config = dict(
    n_layer=13,
    n_kv_head=10,
    positions='rope',
    attn_scale=0.177,
    tie_embeddings=False,
    init='normal',
    init_std_o=0.00582,
    init_std_up=0.0297,
    optimizer='muon_variant',
    batch_tokens=131072,
    doc_mask=True,
)
Each number is 50 + 12 x the weight over its row's rms, rounded and kept within 0 to 99. Layers, rows and columns count from 0. The size before them is the row's rms in percent of the matrix's.

# k: layer 4 attention key, 320x320, rms 0.106, rows 303-311, columns 0-79
# q: layer 4 attention query, 320x320, rms 0.11, rows 304-311, columns 0-79
k303 098:50 39 51 53 28 64 60 39 75 73 66 56 29 42 34 43 58 53 65 49 47 61 36 51 34 37 55 66 65 38 29 63 43 60 52 73 45 46 51 57 43 58 46 57 51 17 39 61 52 48 45 53 52 41 59 55 51 40 29 55 29 40 59 52 45 39 44 49 45 50 57 50 40 56 40 46 53 50 45 67
q304 091:59 76 54 54 31 25 46 63 76 60 80 23 45 51 48 42 58 42 64 39 50 60 60 57 46 51 39 43 60 49 52 59 37 62 59 30 69 50 45 56 30 58 44 53 63 61 45 32 52 52 48 64 66 56 65 46 28 39 25 40 62 73 34 44 55 33 56 42 60 41 44 40 59 41 29 50 61 57 56 31
k304 101:47 47 44 52 60 64 37 84 54 63 49 41 48 53 72 68 32 47 73 54 59 65 41 52 36 62 84 57 47 58 46 49 72 53 52 28 21 25 36 50 55 49 57 43 47 76 50 55 47 59 48 44 41 60 53 51 46 54 63 43 61 47 50 59 41 37 61 26 54 37 60 41 45 48 51 55 55 43 40 48
q305 094:49 37 65 35 55 83 43 38 65 27 43 63 66 56 45 62 40 35 41 62 43 45 60 50 69 50 50 46 52 46 70 63 71 47 45 33 33 53 47 56 61 47 50 62 42 56 40 62 44 40 36 28 46 34 54 31 44 45 45 45 47 34 53 57 62 62 47 49 48 64 18 50 33 67 62 87 51 33 41 49
k305 099:47 46 34 28 61 57 57 58 43 48 44 55 36 70 60 54 51 63 30 65 69 44 59 33 56 54 46 41 38 39 42 32 49 40 62 60 42 71 68 65 48 43 48 32 46 67 58 40 26 62 23 66 57 56 50 34 32 67 54 50 50 39 37 49 54 55 39 52 22 52 62 49 52 40 55 59 59 78 41 45
q306 081:61 29 68 34 53 35 37 71 48 52 56 54 51 57 61 43 44 66 57 29 59 57 56 51 45 68 58 22 53 50 53 47 61 59 41 54 65 43 69 64 50 42 50 51 58 54 61 47 58 39 55 55 50 71 42 63 38 42 57 59 69 46 38 81 41 69 35 49 60 19 54 33 44 41 64 50 54 50 37 48
k306 096:42 42 30 64 34 58 72 59 77 52 21 72 69 32 28 71 47 47 64 50 33 62 41 52 41 64 51 54 56 74 54 50 81 49 59 45 53 33 27 65 39 49 65 45 24 40 33 43 45 64 47 41 56 46 39 57 35 53 49 62 63 37 49 53 33 48 39 22 59 63 36 59 44 52 44 50 35 41 48 59
q307 093:45 55 59 52 45 71 59 35 62 34 48 43 42 40 27 70 53 55 57 56 49 46 54 59 55 29 49 55 47 42 49 24 43 43 40 56 55 72 37 64 50 45 42 36 40 51 28 65 64 61 57 59 51 22 63 47 49 42 47 66 41 53 48 54 31 44 58 46 32 49 45 52 44 60 59 50 39 37 45 62
k307 089:32 61 57 55 54 54 60 61 41 53 71 36 59 44 41 48 60 55 55 53 36 57 56 60 33 52 61 77 49 49 61 54 64 57 60 36 81 49 38 54 42 52 50 61 36 53 52 64 47 68 62 53 18 37 62 65 50 39 54 50 38 68 73 27 29 44 63 38 18 49 71 45 43 51 59 56 41 47 52 67
q308 097:68 56 63 80 52 40 49 43 69 41 41 54 48 39 53 40 75 70 35 58 51 73 57 51 56 61 70 66 66 28 11 72 61 61 37 56 62 69 39 42 43 38 44 62 57 39 53 70 42 64 44 36 53 42 33 64 51 44 43 54 49 44 57 31 47 55 52 22 35 53 59 47 49 24 59 64 49 50 49 47
k308 106:59 52 46 56 67 24 56 54 52 46 41 58 48 50 61 55 54 53 35 24 39 52 43 36 51 60 38 58 37 48 53 56 49 49 41 70 45 49 52 66 61 51 41 61 57 50 61 48 40 66 49 49 53 41 57 42 56 44 82 53 47 54 58 56 43 79 47 27 45 42 64 39 42 20 54 57 36 41 53 51
q309 105:49 52 36 54 33 54 60 78 36 51 48 58 59 52 64 54 30 40 45 68 28 43 60 40 38 60 44 61 34 54 49 56 44 39 64 69 67 56 43 68 45 53 55 63 40 46 48 57 38 47 45 56 54 66 70 42 44 43 72 55 55 47 59 69 46 68 62 62 35 49 40 61 44 48 45 47 26 44 65 69
k309 102:53 66 50 58 40 63 59 32 58 50 56 50 30 49 46 42 23 65 36 60 40 30 40 64 86 74 41 46 41 73 56 47 60 53 57 43 47 47 40 33 40 58 44 51 54 66 35 66 64 18 48 55 57 45 34 64 48 68 51 54 63 44 63 65 63 59 65 56 27 34 52 67 55 32 43 29 67 45 25 70
q310 096:48 39 66 50 49 49 33 44 52 42 64 55 40 57 54 70 57 49 36 67 66 48 66 51 60 46 33 72 64 50 46 48 70 61 38 47 64 54 51 41 47 49 58 79 61 48 54 36 38 52 38 39 42 46 50 39 46 49 32 59 70 52 75 61 32 31 48 62 52 38 41 58 45 62 53 69 49 53 34 57
k310 100:29 56 49 35 35 35 44 47 63 42 58 52 40 54 45 48 51 60 39 73 48 34 25 40 43 59 34 56 53 47 64 44 56 79 69 50 42 55 50 44 28 48 40 55 29 56 44 43 21 54 40 64 51 58 69 59 43 54 55 57 74 52 35 44 55 56 53 44 39 45 63 47 39 45 53 54 57 66 72 68
q311 094:28 49 44 67 40 44 55 30 37 61 58 65 51 42 62 25 40 65 60 51 58 37 47 33 60 39 45 66 68 34 55 50 53 58 32 50 28 48 46 36 58 64 57 30 57 54 43 53 61 47 65 28 35 46 52 40 52 49 45 53 41 43 60 26 53 35 54 48 41 59 62 46 48 64 41 60 38 60 41 64
k311 104:43 37 31 48 28 43 47 34 60 37 63 53 39 45 38 43 59 48 60 48 46 42 43 25 45 42 53 33 49 61 51 35 51 55 41 58 59 48 43 50 53 73 60 47 60 25 50 73 38 38 38 57 47 46 83 50 75 43 60 33 36 55 56 57 64 42 54 39 41 41 69 60 63 60 45 54 47 24 42 49